Weights of a small GPT-style language model, trained from scratch on English Wikipedia.
Architecture: RMSNorm before each block, no biases in attention or MLP, untied embeddings, capped logits.
Training: a variant of Muon for these matrices, 122M tokens, 14942 steps.
Each number is 200 + 40 x the weight over its row's rms, rounded and kept within 0 to 999. Layers, rows and columns count from 0. The size before them is the row's rms in percent of the matrix's.

# layer 3 MLP up, 512x192, rms 0.0849, rows 110-126, columns 0-191
102,225,198,201,179,174,230,227,247,200,244,240,245,218,206,191,208,214,224,238,164,175,291,171,204,226,281,186,143,139,183,205,214,178,222,159,142,212,153,199,164,258,186,282,175,231,174,255,188,208,203,166,146,270,202,236,180,174,117,203,237,224,163,166,171,182,151,202,225,267,213,171,189,131,256,219,280,259,232,170,157,147,158,224,195,179,191,225,185,171,225,227,222,208,164,236,217,137,158,214,221,220,122,200,197,219,223,221,148,264,218,199,181,199,143,160,185,261,114,202,112,147,144,222,191,120,246,140,221,269,191,165,179,215,252,230,270,212,168,150,177,142,273,252,252,154,244,177,168,145,265,166,148,248,249,266,220,249,211,191,212,168,170,189,240,189,192,179,227,124,202,167,196,242,208,125,182,224,183,248,218,214,212,179,209,214,184,225,221,150,171,330,149
098,177,224,198,280,235,191,211,190,234,214,236,164,258,192,210,222,147,161,199,247,208,176,232,244,213,212,228,199,213,125,181,167,173,200,216,256,259,198,201,184,208,195,160,179,244,158,251,173,211,258,256,168,257,208,253,173,216,183,115,162,220,215,76,97,220,217,197,162,109,190,174,224,197,142,268,275,166,232,164,185,210,166,158,218,208,249,158,242,168,233,159,163,204,236,234,161,190,218,165,216,169,178,203,138,183,209,221,144,151,209,233,245,230,213,89,189,151,224,245,164,227,164,176,213,217,192,203,178,192,279,146,200,216,240,174,229,175,185,136,210,203,193,197,177,237,206,218,165,256,135,179,224,136,159,212,140,258,124,180,76,236,203,162,138,176,151,194,241,180,120,214,190,192,204,115,182,133,248,231,205,206,131,215,249,181,173,214,186,258,131,222,166
106,157,244,320,160,150,177,216,269,185,187,131,269,140,134,226,191,185,266,216,214,214,223,185,226,226,167,161,165,186,237,188,233,147,167,189,230,170,267,151,245,176,215,147,191,186,252,183,213,143,181,209,219,226,231,300,220,177,127,268,196,225,241,191,167,191,224,231,217,191,289,244,133,193,153,210,169,258,225,121,260,148,221,225,201,220,236,180,251,221,199,171,230,234,208,245,181,230,193,195,200,176,214,159,209,219,159,183,168,228,172,236,203,198,214,167,192,194,207,201,225,212,245,219,247,174,185,241,144,207,182,171,196,187,217,153,188,280,134,164,172,168,181,181,131,214,184,151,225,198,205,117,137,184,159,248,244,303,166,42,114,211,139,167,276,209,201,138,256,164,142,167,207,222,161,219,159,182,209,204,215,185,230,204,178,198,183,245,185,162,175,187,158
113,213,140,136,121,150,235,210,240,176,262,166,229,221,198,234,238,205,235,268,222,187,161,204,206,208,205,220,230,198,144,185,212,173,224,227,225,212,196,253,215,219,252,242,216,199,218,185,221,166,179,171,190,239,217,152,178,107,309,204,227,147,223,298,216,116,216,165,166,184,264,183,140,182,226,222,159,209,185,188,198,164,151,226,186,153,251,214,223,175,229,234,194,184,234,137,163,206,265,211,181,208,210,254,158,240,149,189,195,149,155,194,188,187,189,307,240,209,207,173,288,227,109,222,187,207,206,217,188,232,273,165,239,199,181,228,166,187,127,177,213,196,132,280,207,202,178,160,179,245,312,298,158,229,230,217,189,195,145,187,154,174,186,286,265,170,220,205,209,259,194,195,178,209,181,193,236,243,201,278,234,205,238,294,202,170,125,123,154,197,208,202,156
110,162,181,169,278,180,205,184,181,155,256,178,87,216,220,257,183,192,278,237,133,229,183,184,209,201,238,221,136,212,198,224,276,127,209,217,124,199,154,180,209,173,218,136,156,249,202,185,215,250,216,263,240,189,249,205,208,206,178,208,197,206,209,201,207,200,140,136,182,186,168,207,189,144,268,200,241,201,193,199,166,229,222,287,223,217,211,274,161,193,198,183,149,141,172,274,281,194,198,238,183,125,229,177,175,215,242,183,215,125,259,156,224,235,201,197,194,209,210,200,244,195,103,240,146,217,178,184,150,169,182,216,117,226,210,229,240,184,158,273,200,196,211,176,255,241,190,236,166,223,235,224,219,249,209,291,152,174,183,206,126,198,139,171,182,125,193,190,189,150,120,196,199,252,257,130,240,240,207,212,231,228,199,274,257,161,207,209,209,223,280,251,113
115,158,167,172,192,260,174,190,161,197,97,239,190,159,291,193,214,223,197,164,222,158,254,151,214,218,195,214,210,184,217,244,237,188,175,219,207,151,200,123,144,176,206,178,196,201,330,197,158,220,207,194,189,119,115,242,158,162,185,226,158,253,181,223,186,209,218,203,243,179,178,256,237,231,208,257,241,185,166,288,242,92,187,180,207,145,234,232,198,191,168,192,217,154,186,162,170,119,197,164,165,203,226,162,169,176,204,184,179,171,174,250,199,219,151,172,216,176,196,213,299,211,172,112,161,268,215,145,251,220,173,228,123,262,187,170,181,223,160,232,197,188,170,118,231,229,217,176,179,258,207,260,239,166,209,145,187,214,259,146,276,244,102,188,143,266,152,163,172,193,191,203,104,205,187,214,246,195,167,208,219,186,157,209,167,240,203,215,182,147,219,251,226
095,285,232,57,184,190,190,111,201,151,244,169,145,152,311,269,198,178,185,241,140,180,223,183,202,207,208,200,232,159,298,161,166,190,216,143,185,241,156,177,232,199,235,96,229,187,196,162,168,163,206,184,189,233,209,209,255,178,228,182,159,183,191,210,235,214,222,156,198,219,175,163,210,208,245,185,204,164,183,175,189,200,205,241,193,191,188,210,182,198,186,178,186,183,253,229,204,139,247,281,145,172,192,249,172,219,270,188,224,195,169,203,210,252,182,213,203,249,248,165,198,216,165,259,247,287,268,159,134,239,218,157,183,252,173,259,198,122,198,234,246,217,187,207,174,207,272,226,230,165,184,292,262,182,277,190,223,172,230,223,187,201,226,201,109,230,191,161,228,179,272,185,248,318,148,167,218,220,192,237,216,189,173,187,165,149,241,162,136,171,174,195,230
100,161,198,166,189,231,213,258,271,160,228,181,188,197,193,157,217,215,163,175,170,161,212,235,225,163,244,139,137,221,211,190,183,158,167,183,160,215,202,226,175,240,196,203,257,267,208,168,196,209,181,261,223,209,215,214,140,218,171,232,229,249,198,129,236,204,178,195,272,217,223,232,144,273,162,138,172,192,240,113,166,220,185,261,187,232,128,155,234,187,148,229,234,250,248,220,184,141,154,178,209,193,197,223,188,78,195,213,170,166,245,183,247,165,207,215,253,165,204,265,158,180,264,272,230,167,121,200,196,262,237,273,171,158,182,261,234,158,201,187,227,186,146,288,184,187,117,178,208,181,205,130,215,154,213,174,208,185,260,304,175,149,129,209,183,215,214,207,256,176,210,157,264,165,178,216,229,188,285,158,207,281,161,181,177,219,264,233,213,269,199,266,238
107,173,248,230,177,236,206,149,181,213,191,170,186,189,156,257,201,198,211,204,249,237,197,172,257,133,231,224,86,216,288,238,139,149,169,200,174,179,217,239,196,153,122,216,217,225,129,275,174,83,194,190,151,164,196,219,138,172,147,224,174,179,189,213,183,173,193,182,151,195,210,215,174,258,145,138,158,218,230,234,201,193,117,187,199,185,220,204,202,156,188,138,137,225,152,165,153,189,114,190,239,185,115,245,270,166,249,242,143,203,195,169,250,226,230,216,158,147,169,240,114,199,169,159,179,204,219,195,207,206,206,218,212,178,238,172,241,317,212,226,169,220,259,227,170,181,281,145,196,153,172,175,197,154,178,211,264,213,196,209,121,234,253,205,246,191,179,242,177,232,132,201,201,194,243,258,171,207,254,219,133,198,128,187,241,267,260,235,211,193,212,213,176
100,209,182,270,244,158,238,173,229,179,154,165,125,109,127,246,203,169,123,182,219,182,239,163,175,198,187,142,277,199,217,225,185,217,193,171,208,238,215,111,238,204,192,192,138,211,163,211,183,181,199,201,189,197,229,176,234,240,139,148,207,156,208,247,171,173,270,192,166,206,184,245,221,217,142,256,213,160,215,247,146,204,202,189,186,151,233,190,226,172,207,143,171,252,200,286,221,141,310,158,168,143,189,195,199,291,142,199,193,168,193,173,281,145,182,281,137,242,179,206,220,237,183,171,171,183,214,203,205,92,204,207,151,217,243,263,119,187,264,200,142,199,156,124,214,237,147,252,225,215,211,220,246,175,245,204,206,204,184,165,205,267,247,213,155,190,275,140,197,153,169,178,210,234,220,233,238,188,180,172,225,258,256,181,208,258,187,149,146,246,162,205,143
097,281,181,233,229,122,150,199,202,208,230,243,234,150,164,219,201,217,134,278,203,253,198,151,206,170,173,175,254,241,164,119,177,218,239,223,179,213,209,214,308,257,166,214,221,218,123,167,101,145,243,166,187,147,135,152,214,204,244,195,214,238,212,222,214,213,121,210,155,264,171,177,172,215,316,134,219,209,203,152,160,221,190,245,141,245,239,221,195,197,256,162,236,189,221,218,257,134,166,185,188,191,193,228,185,280,254,156,150,220,174,238,246,196,189,268,196,168,216,172,207,198,232,210,200,175,234,253,156,265,206,207,195,210,189,208,186,278,244,258,203,186,171,232,179,189,189,179,139,182,191,228,224,164,248,207,209,145,101,205,265,233,250,197,213,179,201,167,255,152,157,196,168,254,188,156,232,203,187,131,197,257,215,257,205,163,242,132,205,140,268,241,242
107,207,158,254,146,186,188,201,169,216,178,238,256,194,268,255,232,198,159,199,310,214,208,202,222,218,189,257,128,235,254,226,139,166,220,192,193,230,207,134,283,207,181,194,266,132,237,145,181,159,278,266,193,226,238,248,246,209,211,172,278,195,223,168,203,162,225,230,177,214,216,192,203,159,209,184,243,235,171,117,266,170,148,238,192,237,174,180,141,192,203,176,241,245,137,183,156,238,170,224,254,214,244,247,242,247,236,238,165,183,170,193,214,251,227,265,221,222,148,156,193,227,219,182,230,159,216,141,159,222,211,219,233,159,208,172,160,201,138,295,198,182,213,246,304,243,210,122,241,250,232,168,207,140,159,213,209,281,245,235,269,204,203,248,209,258,170,201,187,140,156,171,191,275,179,233,234,192,114,248,187,223,177,223,140,153,144,188,188,178,230,206,234
095,170,133,188,186,157,244,217,121,182,199,220,163,205,172,198,159,192,219,269,185,187,249,278,165,240,180,132,223,179,242,169,179,195,255,155,154,167,118,179,210,212,218,202,225,230,188,245,270,177,192,224,123,197,236,228,147,151,288,231,158,146,163,227,262,223,205,160,187,204,196,226,157,230,226,222,299,177,265,162,174,235,201,276,252,218,169,197,205,159,165,192,183,189,172,249,210,205,217,173,172,233,198,181,246,261,178,230,215,175,235,164,226,246,237,195,157,236,249,157,237,136,145,172,192,223,253,241,165,272,231,165,169,220,216,222,221,287,126,207,124,217,222,195,156,113,282,208,214,124,247,196,193,262,212,198,204,180,151,128,154,240,145,168,232,146,194,192,151,112,178,227,180,196,254,260,172,153,212,156,250,123,193,231,188,213,179,255,221,187,129,206,185
096,218,170,235,194,227,211,252,227,188,205,155,168,281,213,162,216,177,179,190,207,280,215,169,150,194,222,217,198,244,283,274,201,210,140,231,159,216,195,186,162,218,222,212,252,252,221,161,129,249,237,184,179,179,143,189,182,260,168,158,159,199,155,198,213,157,176,239,249,201,172,193,172,172,159,136,193,206,165,216,253,241,130,224,229,181,163,187,167,208,156,153,257,201,201,183,176,204,315,227,196,220,234,228,242,212,135,243,246,267,180,241,185,113,241,161,188,139,165,288,190,221,212,215,204,246,238,229,123,188,157,182,225,225,228,235,181,185,151,263,269,285,190,192,171,202,177,164,219,197,236,138,198,287,193,140,149,129,230,193,264,230,153,180,210,208,194,178,224,301,211,247,170,137,207,227,269,211,112,191,158,222,95,209,148,234,187,234,191,200,147,172,226
102,284,229,108,176,189,215,167,225,191,202,170,197,213,231,206,227,189,197,175,275,173,224,243,174,227,155,235,148,225,240,130,144,151,228,199,137,234,157,210,127,119,145,230,187,180,181,160,145,199,232,205,179,195,222,167,214,180,195,164,207,194,161,203,234,255,256,186,169,246,245,213,177,219,227,186,200,199,218,199,158,263,174,250,186,156,187,214,199,175,237,224,135,211,249,195,185,194,157,157,158,187,177,190,164,278,240,122,141,243,210,168,238,185,187,131,125,247,164,198,174,243,186,241,235,237,221,129,257,184,284,207,227,216,231,199,256,264,276,156,196,235,170,231,193,184,229,237,236,96,239,259,230,91,169,305,261,184,235,160,221,236,229,146,208,274,199,204,251,216,184,208,181,167,164,184,193,237,138,244,190,199,107,193,182,216,237,164,227,237,139,192,261
104,178,213,177,162,161,175,150,126,144,248,174,154,215,237,245,103,279,227,211,215,232,180,164,215,184,214,166,165,198,202,212,217,241,198,182,210,142,205,199,174,245,245,215,199,239,238,241,245,97,197,266,197,231,150,235,163,227,203,220,179,170,143,131,272,198,153,107,198,166,234,365,202,237,282,232,191,189,217,225,278,210,187,191,179,205,213,195,208,178,247,228,132,240,197,252,210,239,199,226,255,160,193,182,172,227,216,226,144,152,185,128,197,257,217,227,206,264,234,212,227,262,237,175,218,219,237,160,272,255,228,151,160,223,230,245,191,180,130,228,146,186,209,180,191,207,217,191,102,281,206,200,233,174,189,167,216,170,142,134,232,156,184,218,210,195,269,174,206,222,231,253,227,272,243,208,136,181,203,218,184,238,231,177,208,177,172,195,205,147,139,182,255
093,205,197,212,316,225,186,207,230,241,259,193,239,126,106,219,240,220,193,154,240,148,245,185,193,238,172,290,234,198,212,230,182,184,170,232,264,274,170,179,188,168,235,208,129,160,170,214,213,210,219,220,260,112,209,211,209,273,158,118,195,113,198,203,140,225,208,157,236,187,165,267,173,234,181,270,217,139,170,178,95,196,128,199,152,182,268,132,269,216,239,227,209,228,213,198,144,149,257,217,161,108,182,192,205,201,179,201,272,237,233,150,169,101,196,151,180,224,176,209,191,209,226,289,250,173,220,204,200,250,195,141,216,158,242,228,232,184,236,144,139,235,183,230,205,191,182,163,233,196,205,157,207,193,282,151,196,222,215,155,169,219,174,220,214,174,219,170,210,213,224,175,160,151,220,137,250,170,159,196,148,191,160,234,147,228,195,230,185,186,194,186,172